From a checkpoint of a small transformer trained on Wikipedia.
Size: 8 heads of 32, 3.78M parameters.
Architecture: RMSNorm after each block, no biases in attention or MLP, untied embeddings, normalized queries and keys.
Training: a variant of SOAP for these matrices, 127M tokens, 3886 steps.
Each number is 128 + 32 x the weight over the matrix's rms, rounded and kept within 0 to 255. Layers, rows and columns count from 0. Numbers have three digits each.

# up: layer 5 MLP up, 320x128, rms 0.223, rows 273-319, columns 0-63
# down: layer 5 MLP down (transposed), 320x128, rms 0.204, rows 273-319, columns 0-63
# gate: layer 5 MLP gate, 320x128, rms 0.22, rows 274-319, columns 0-63
up273:115111130141159186199130132150107103099083154162116086055144101137093184171115135111117157158134133156122095186106109174179175125140098156123175169124123088130143120105175192140148132139146176
down273:163086108120079119151141128167121142082179096100161143091178157115140119095190129068130007133133106129101126108138126119099121115091105123079194125070097088179126094074113114128152162083095112
gate274:160084081121150104122133122137131109150107118153150199113198135041114135192140118146116099087169134063130051130134165150116129155125090118080107157131138126131148111162115088105120080123080150
up274:119104149142110112131081134149111144067114145090241125102149140146134154112108140095087133177157123173162200184120083155163123122146204110186130055189140155113199160131145127172105112135088141
down274:122125176120127167038139077137139147137113104147192090201099174171142129081111116112147093119130114118100145132108027116124122166071179127098126120135133124153132158086089142157101137129135175
gate275:069117111140113134157118127099178128190096157142136171127132106141161202096086086133093098164097110114165162128073089092157066156162146100103067104142129080113143130182144152108148137107143162
up275:208124123153088165186070108146195145112174142119114127106075119133119141102097139127091132196110097124123147088096125171112087095164088119100150106100186128097189174123185089123073185116105110
down275:119127134138132114164178159144063115138122146071075132086136102140098135104130197104196101153127103106191123070137120118114210147048116093091172109140173181117141106113099166133132097061111150
gate276:134152159095143116137151102098144130131163112158102197123072104089106135145116097059087114199163148154120116158061116159146105041173194096169159167131168131091131147096126141119133139122112128
up276:101109109165120136079109159155063136140105114127127118148122132176092105163115148095131081112144141162161129102128164136134139151133125151122100103135134100081098068165120162179168084088138174
down276:166132192099145192075088130108160112129114080249217088142184157189114139103134075140108066107137151128104125146121100045148128074114058151177130128115188124096151178123138132109123155119100099
gate277:116131149164146145102087192118142173089104111125145084146088165127126116127102123133127089161140173128146117136130076133115142140076115064157118153141118105080128111089155166118171136125135231
up277:080155098087158158072124171136145213105174077106093142121061131125146105132114144138102110121143156152156167107111176079119181125082114073150154139150187114117099129140128122074127154154134139
down277:103051130162128098086112181115120111093151102145198113108065072136112127177150105115148115102119118200138158125180078017104181163084150078141119131093101112083094078126116096162185107107158175
gate278:190118092075116131118128088102124138119089118131071082133102125202101101120098112109159117141122157145158073104117074179145170118090160110129135131127121106108126128133131126142081166132097096
up278:145109131134154167114172102140153120148135142119108137127157134139140125163110090106160140134121127089136164087167186156122128132161036114167171106131142105154084115137112138177111123127115126
down278:098094093115086129115148163105108122116143140169075087119078145102161156164092121148134145098155105112135172149088175087119127084164069118092116108149115196168100097117083104134101101134079112
gate279:098114057117151113175096125202122150103179119120117133120087129163103131171150146129204140172136123118078121151089153144172087139171119110186129121181081071105066181133179123112095153072090155
up279:146154152140157127120085161124159080136140113118096096145140157078133150142198170155087138140068111162116192106144206072098142108057076089107158094190134074104153126156158150100096101159211107
down279:157196116153140174101162160100151140126130139149095171169119120116111150084113126147151127028106109115141165109149170139087096096125125173092159162101212199121132074103082133133151096175169117
gate280:146171128122158113174124094104121151140131106061061153102080076208188062136074107114132155080072102069138165085153104148132097120185163121109175159156124102189150133191155104141166141154108139
up280:173180140085113086160130149158121140113111161165137104117128099127192077187093067078147154121083102111179183141169070108112115100213155121063119172068131136150103107121048100093193125187156094
down280:101072160130121152182168111136117120085107136172083133130121096158113081169120082111129143168117044155115179102134057113130191151113113105111123165083108178153158095168145089104088110169116096
gate281:156142104093152077165088113184185125142116136112167136183120139163148179172136161100116192197067104138095088149166042180152090152138140177109120175093186137104121158154125147141176126103138072
up281:133134130165143084143120131179158113169170131083104128153151164092131120095091176164150161099114074137201108150165131150159088148118146154114131180119121161073090122119104128118062130131123138
down281:204156129134160137164088159130162112128128217086145159069133183075105093115169072107155091121118153077143119099077161169138129080118089121162192162142160135157097158143115138143091118105122106
gate282:153102150109099100140161100182159043064139165155116072155134135159219172192208110091118120170099130140077096107105122096157072114126133131204143121151184126089119127186062143136163128124133182
up282:105075199094141151114183137070199154200189089092164128144154116147073128150128099131081108119177128160099104098130100159096127110087149132101055113111060171106108125086067136122132135095141156
down282:119094079146122112157140094156089125133140090168112025197114137059137187151190231122179132107162166156145162092155122194149194139122134088114133104110072165110140139160130138115126131062147096
gate283:160192110149108156122143169141189135122138087096135181139120132111071143107099111154136115066199110119128127120119092112134149151137128131119158104152101080129155125126122086114176154186099167
up283:115110159129088094161144119123131134097106151116159153095164157127144107086195141067113144118141102163135180191068099176171126107144133158158107100155182159136131115138172113139129093136098053
down283:088160140134160093100101139157128106130086156059079151156147146121140110126122151115105130116143144149080123165116117215145155139128145158099137133150178171086180153124145147107117119083103125
gate284:064155157168108092189172144127128115147084122141180135133144101188078098116137086113133126146126116101090139125163147147098159136086142138193111108147099092136169122160140192052153072139084149
up284:089096057176128096150082116091154087085189149155127137119120088076165204147146118158097156179177183142122115157123167098115164113133130110149173104123138108087109087112105124137121096196131181
down284:148158135127108097122131124148158081091127101136182134137077210016174130138094163110130127152211139165105147127093145017161202124115077083146140117118190141136077186138089094149101169121147114
gate285:100156206089086085124119139147124093162111133109106104109144128111118073119082173099094102036097069099094083092116161142096117172112132113117167178120105115149143110158091170136092102151154099
up285:102168128147180106109099114109128223131135156196141138103131163072083106103123142143105146116179120121127157144111091103155147183119109133094150093168142161088109182157139090172122135095200130
down285:154088085088088165076097140115134161143085119147194137188094155101153128149088064129156125135123126104118150133102119140104199134095115095060139200108142095106137173163068136071106117100170098
gate286:137098135112108157119117114210123098142157045169110144091103132133144093150131093109096163158057120162149191087088153149043167141089153145184118119147141162089109129091181148162123052174139081
up286:094111142128137107127164173171133119128138081152110082129060142142110190141118162111137123147119148150108115159106151126203161128093112075105191125099066123143109190073137149164126097172209142
down286:131073113181099095170136136073103117071085157131129166148185101118154133169113127113154120137124110151119119157050101117187103142126127130052177111125141131158125177115117162142144151128144200
gate287:144072194157145147155103083172139145124152091122090143171092058149083178123094106113149154122089084175146146119133194169123123068160192126120134082144150084118128112128109109135103119142052046
up287:097090144125144119169093207153110074117156117145127137120097129157097166094094156069130105112177189103121095173104095158132080129160090146136136173149174142164077138161129104167138155127158094
down287:120116203085137140150130135122086116129121134144157104142165116113075102116120133152131121089081117084104179118142170191076042119155139142106077176172160127162095133137124118189102123108184103
gate288:109102079118114133064120164101152113152106113073121097117151092170110131157144080167141158157142084175108182125076110107152065125122117153154141080079118156135133171087140161093151125102135187
up288:076133118113063100213185123133078174148138136107127131117155155142105154123123151118150194095122188123148077120138131154115204152130056153113130154144135110130108128125121099180189180207123057
down288:148081108130131094179129142106087120206127153177162128185103121080126150176147130130134118145171121148095134113098090230217135150117112134121137144109201161110104160117120127127153098150112136
gate289:126122097130115148127107157130126134189148071116116119141158171111125089124085183119108135145143185108109091135167113130163151136121167130124199099110128126171182147140134196162076173166139183
up289:113133150147131090160191120175159078111106134173125148134098156075222149131108111156116123093117047111109118126082106100173153128135103109151114055128077081156090093103170135115140158093141125
down289:093130103117129094146031178108155120080126099143242123123087134152107145095129162175110149132197133073194157145144110145125128131102188118187108155115140127146125115165108139128140134221133104
gate290:172165116148079125128147209160097144100079126131074105097095087131161077137095158098070117127102131135153129135115148109098132152119162157155091135150170145152098142153210111143155132100158112
up290:093104157080096154165123087100161146130105164138126170144134087126147094151128116126189166084143171154122148169116125123138069112154091163135126161227120132076169125136134134163146126104080120
down290:104127116126178122178123191100092122102128093159102158117186128120137091104142081079083120128123151106143141131089126135121074068138074178093155078173148102126083150087088102101184119097117162
gate291:157081152172156092102102160140095106097070132093062133143118101123073101135162187043138054127145093130125139085228112131170165106132089144131114184171092080116098155191107107137143056078129135
up291:092146185130051109098139075124125129175133125168049195147121100097126048104106139105129137098123111140051204098239130081129135101143048156106152115123096146153077086131172087143133206140145103
down291:140149198157133088185096058181148110112082186116090157085135103205070134084084083115094159058172117139142148096170139103158104124132161142106158176092084097122137146119093180200154110129137099
gate292:143108134099141174114139072164136122116122114118122080186096102143139120161108125111126136099119156146146102134100130134151119112129158140069097131156113135121114132087195104110180121145142166
up292:130111146086120132130130181055165098161089085100170151118148154137125163127060101095115159123150131127128098133084143126128145108152128135140150140117087149209134097113179126093115117117126137
down292:131072125142138110132137185150141104124120155085125087137080135140119128136110118147140150119113144180104186105133078169073073119158082138149162161105178156156135108139088152147137092105088136
gate293:139203146126140204142094091172143120153141087128093119094202135134153111160139100142125129136161126082149141123099103129093124169114105135150193102193082103164146105085104148179115130147155144
up293:112163152085114138168176135145146120152177110164099162087108160183129121159130117174093131095087128126128123174096129119088122122143173145169135084082115110167129162139123160106098123094086128
down293:146103147121083163094082075133135160142116103061173130136136147089096142117121165123180151133135121124108114172147117095128095181090122153183132062144123145157048160122119147116099133161150104
gate294:141177134138146126174080083112139128093112138142116148091116112149126119095003098123119141168108041079121084118077128102109082125094136109150137114155122114116080099160107112174124090128171167
up294:082133112109099147099102090182095082115130116154158099147120115131114077165114119151095125168141129103109125112164143113128184111101060142105163158142134181142119122085132090111128123153150144
down294:127137137154130095159115113123096123115118124110255047107153165183136182111110105133124135119078136148146152119150112000173138108098111134134163139127145133208139127089104095115135122178134169
gate295:161167145119144071116193073153127114130119136135116134124083118112207115166122125132134137140151221062137226107101165102170135158109131141114073156184119122108151122123106122110074099114097151
up295:068115084139099160157086149081103157146101115138154060126141255115157209116119142148095107154080075164128091209163035160118099133129124131113148085153141107185062134095133091095176105090081108
down295:156143136133170136122115093079102109153164075129117113134169161139144158137119111139096154158160133134065095107097103206162093106151141069158110057133142168165135167152144181073150113062073149
gate296:147185121148138127182105140185121136086173139142118180121159122191105118111106158110109179128113172150140117123065107152150167051137172115113140104113086126079128133100142155169102167112052161
up296:139130167110102119102165094162125115097131106096100144118178157077156119125131182241119140129153160111161146184135147107114173112110169142202115108131149103137178178129153149139167104091130156
down296:121096143075136124119145147085101149109165108163106150198128142121162190157079167107112185101130155098088141155121110108056118141127133114113147067184170138155117128113154061126118104077154091
gate297:083161145108111132093122115161140116161092135129145093093074062121132078116080126149100123046187119068146178164118107102101144112102115168145149081094116131162153141163069108143140096201097174
up297:196144183168090079169133133135142111095148137119130112140113167125141154107143109115154094108126146130142141112140070120168128086130153096108053153135105163173179079164174173066063104148132148
down297:116139105119107129176165140133092127155199189122127177129189144121187129088109116107154117188130129170180061080147084203121162134132158116113076090117148150162180148133202133170138107126128147
gate298:131110136165083141103140140177110149196115155159140080149081166146137113082135149112134159149109130131152136152125020109120144131131143099085101063143135128099176167109102130151173128174144184
up298:208070145104138119149107142161180127142081179103169117134167112099120208069104106105150137116108056164124088082132117186140166103144074108135182138098104168080107094176168097102132102131119011
down298:137099086084127166124135130085140184166131135232121095202080142061068149151132114141131101138119086120133142116113121072128117134141169164106144126162143178134060185127093144072125116195093113
gate299:140161178151112148109122118140047117199163132087120115126131088192143156088093143129091157104116163102147114108133176113116158159096138120159095064152099128141140131112137181124096153139131106
up299:127151118077150122078129130162148119110069194121203120137164068157133164109153133105185138117127130155152213124158146129170100101106118138179107135162129159187147098101159164136161163145089115
down299:047149155088069158163134094133185051129152115124091106119113109137130156103120069145065081164067120130165176134116131121135166127184122142092126155092144107148165097086182070112133110164127143
gate300:134078155110134110140166115182078136117112113125099142178111175164090175112076150118162111140083076115113147117082175146141157143131132161146092124187106082077108180109084074131156140143082101
up300:101096130176115139132065126116162086130086128148112147111099106101071177116111096141127095195175120081152112146195143133100175086093094129130100169147126109113155166140172110166116110153119129
down300:150123158187132120125122126116123182126119180120113143105143111115101115158167122206147146188153112114140119145112179177125108130132146129144155110112140149105124127154138112146084145123117154
gate301:141176068128093130079094096103119117130149147169086157118128203084108123095129116185155055139102101146103127116168122085094077122145145099058144145144186125095115079162142117107131087084143135
up301:144148131090156154114101123113125092143156071159150159153102135061087098124062121141195157103168172091079111059139121109118075114102114083095130138124091121178105068107121109114134175101091117
down301:110104115149176118098114140102124100132183135160124136121127137107141178153107148107140136069123094109194121097123105099043085126142210062079140180132156145120122157182112098114140094053111107
gate302:158115141130119106138214121112140133161097134108171158129088102138160155116153134138129195129123131070142104083105210168123077091161117104137130110137082115121189074183119087123121146092180121
up302:153177159113185188093146127065156140150144160168186140132136124116118154112140134128151127123151134142135145104111139131090097131113104136130144075157136197063160111137141133114118151114163111
down302:120151106147118125157090125165131159137094102133157099142113165135134120131105135108130077121110154139132088117102091000154175107148125128165157129128145154134111121091137167080098110088143150
gate303:129148108099123102141073156161140146129072149144190125143061132137114172167104065146159144150118086095128111134182114173085134140116170159086126142106194094156142133140134104163172184106103083
up303:091119165079118128151107048068139080104139172134170123091146161089123104134114123132118173099141089162106125107085147122130108129198140105081133116137122222096136118159112139189144165089142111
down303:133133141120138086141123101144126070100157101128141181124136091117112098121078104088118119132133159179155139092137162129108106068164127138134173132137119093171039096166098156120221094156146176
gate304:108139135081150123096122139135142158107153124105101106114128141126111106161154039117099142138145167127125154154065106187121151111134104117092073105137122116144110130121116046050109127138133141
up304:131118147164075093086144155172164044130138112113110142138118134099126156138078151150143065089173147144088112136184172068165112164152074120125155117144212110116098137095080176154125083096146090
down304:154159116153101094156102154166056159132111104174138089159088162140164094133168173173062144106132166110163157134104112149122052074124127105118153136146135125206110073110107099127122102133132135
gate305:149131108118126134146114120255134150157169126083120126139102116133109101189149103119109155077100100088193124129190086151135204170094126103083125135078132101146130121178061080085119191147121121
up305:170103155143123106138145124102178042092094163235137139112141137111123130087102111177162076175134175123112119178106089118117109156124108115121112134066076171114125127104148141098138135089169107
down305:170130094148127144093113096088155123156052111106127062106134133091129074104107109170124122196192161114047095115088115104125152136135153157143119113137113150089180153121090140131125109134150169
gate306:145099094101093160135142144052130157123128125158160121135125098133105201106172177134142139138174087177167123158119127106147096149115096103113140118119090078113113184080078105126120144136099227
up306:168100092160111073126142103110081107140160100126173096139127166099119090117142052143146134140125140139091134097095168150162149078120138161120165150136106121154149121130072120170100089155147120
down306:074164086087138157120113112045113086130177114126109135138096154078092150114115118168075174123136171098116129134158172137118129048172121169140137146167157162107132150158090127145099165155106070
gate307:168091067130183059096119127113091155112199146097076118099147136081167116134178170088105112054170121165112106118140105121078139174108144161131098150145144161114119112174152130090140150112135126
up307:110136051148115177113160174130169116107096080139142162183106141106124158122089184130111137144121124121161053118118111114085144154124157093141140110149101105155175147118166111100164163141062111
down307:097120145118118144099126174079204099150102150156148149145163113191123138116136084109127146158152150174095146152124086249120152131081111097125097124144114104097137175140107126089091215160126084
gate308:146127159136130032065082124063084141074205148161125124099111087100136153167110093158145155101168164102146056109104141124152121105087104109119185108138160174114085186117109163060149107119079160
up308:077113169129054108101115135132104093142107136106082149104076121114123147103176167176220062143120135163148102169191127114146106174085090150090113110098136123132163159098122144135102135179143140
down308:087094120184095121160064173078146117168099164149172167081110084129132115142113139182161162111095132079157100124063171091133150123193143086064124159137124135067145166141087146175115107133131130
gate309:130169114095084139153134116158057106176113102082085136084163126139149120082114142136060177224158194171124151083128117128116152137095105096125090103107082171152174117127122123090121112106149147
up309:124103156146132151125125150095114180181048096130111174106101134098088147121143148064119131149199148120120115131140104090159137127122111159127124080172107166154184101079188157167158150155163122
down309:170143133133145099130133086168152122093165184114176124077099155112118152150138136141144097157110142116152094137113099000171095109149154098150106123128100089128086126157157116083120142117158143
gate310:084174126126117064151142107160095059070170175169201147145128113164151056123097149070141093132120156119139229119111121112128147092139116148094146168099213148133131134130082131098077135097091113
up310:087179144104126156159139168061161140155163072107136118152056140132191130067183108163085101093061067132093125095119136149158189156107085121126073083064116168123139134141169101119145085041080075
down310:191091094169076144085144113082154114114082117080041180106147103105115099160085104144130119189180096107120097063061176156191107148139119144066170084095078083052111097118129159138090160120155129
gate311:130114016064097127128139136155179138153109117144124155167151163162131120170118175097090113149083069132122193108075125156148091095124106139109055072133144086131112128178162091159108132117146192
up311:110153176114151163098143110095140154054152168107090154127135098094115148150113169130121095043143169113049093135069154130122116153196120171139066143166179167121092163087142118145131092175089128
down311:073109178103148148098154107105163181157130084130142113153114136114140147121112142152162206126120129184127096081119130165142073107123093175143091128166192132137134155130142103068146094124117128
gate312:159105119150070078166111093196127101100088160105144141115081080188161087133166133105122172141118124106095079128120159113087115128123128154112149162162148127148107058168160097177128189125164126
up312:180083135102139114093088120162170090104128157108088101116061107157094104097111097101095102164093195091069083157083132158132150162105150095088103152145134089095094131108187136105190163136106133
down312:102101086114112183147145151106139198112095115169128122141124110093146205094154154137105114097152159102097148070164127099137102081102138126103101093123170120145134167121145116043169156162146127
gate313:123152147124108114189132125178142116112140080067099157075230139180079096114071112110076166091143045153105105113046106199132143112115108140121113127129096143067122097187100095097157117147138090
up313:121141120089153081125112203087098181178144139136102113181129153100156052133094123108097075109192138120143112151134124142126177168083091165099167146117163067150143164116128129100163132110100103
down313:123120134096117145091077141117155164095187098137154188168121167114113202113081142167146116171109182147070150140125120089123167160131161158177161114132150165153141132117134122154153145147144091
gate314:179083169127156145155060127161126157159081068116175171146099098140109174150152141167093129153108136114190194075107064080104140159124145090101131122102080123080088107099131133139195110142142155
up314:153128160100136159054114077123168225126058134123112104047128083121125160164138151157137082116164120073131097151054129112148106135134129164132136081134136119115101108090115140019084165146187110
down314:179091096122093173084124129127108066157103092103097140116136198104150152110103130197135114142140164093070086187149133092133138135151141076155155120144054138096197123128113121092119127097101162
gate315:076181061136091161117139109178078130152115106173134152149139126145175103127090179106144208174131163220145123146153117139137129154119187141123105162089141159169129178183109121068073100145095118
up315:136182158093193100103147105108113190129110132199149153119100110107143086091149119138106124152133125121143149101120190136141130159159134120167119101093087117118106200163182147145134094147145077
down315:134101032076108121206164149126141133146098131048082227087177136155187103182142124129117105153132109113125118106084146098154169158108163100113117152132112087151116118147133091104099075105135129
gate316:136141041088049125112096092155155148133146061155133114116181106129147096114108075154141106123109103148140087144069090190135144175184091159159120079144149125117130077123059118162121167175167127
up316:174165134139173096097134109061107137091173126197140115110157101122128188080093128102114165128058097118111206125132095075103145162195140061114113143117106131131074098112128149148086109151120113
down316:098097184128079116082112138080187087148149128102161074116095120134098141161126212117127075185065082105145147188106128168136166136121086180159115043128117145089143142056141091149130127186092128
gate317:194130154109114140186139135167034160109091188070175088134142113127127154120150131138173141115082130079120137132100119087129157092152167094098150106117132148109131127131129119035135168089109117
up317:125113124103085129137162077130223119126126125093096045108078130115116110115136184045130103185112139104099087165141076139082111131134065100126156087102126120060142102141031143128125061165126137
down317:186099084119141151104120074121135072063142205143128108079175114100120128111120090132090172155107113108119128172154102176100092164112138135186126177121208091173113096135101106128147123089129138
gate318:092176078130205125148136194086121090138118093145175104129111127164129164159116127132090118158134061214099117144144122091146113191142209177139130149165107132153121138077147118129082128118115097
up318:105112111149162174100112117178064212149086102118156130143157123164105101050158165151139145164113138094115077144166135147133083096155106092124092103166070075158147085139081072081104136083142107
down318:191110084103195089120204125096107119089135206077130161085106099125107120159066111112114080138101143164146151160092119121127082111131075132133149133087134137158176086148146122145151097088079135
gate319:116157105121104159126112105183135156140139089133106146159115159102125139156086129109142176134102151156122182141112109092173089123127131129098116075164088159135146130116112126145085063179139166
up319:098162089132154101149147152177141112132091138120181152085100122183104164119179090064115147048132142078130100204117123114174094108135121067158137098126150150126157128100157109139117183094139182
down319:129147104091131123131202129135192105051116126143142164159118082151164125166088130130151112133136146139115099133126133106081120127118176139088123183020097129122144089140085077107185119132140111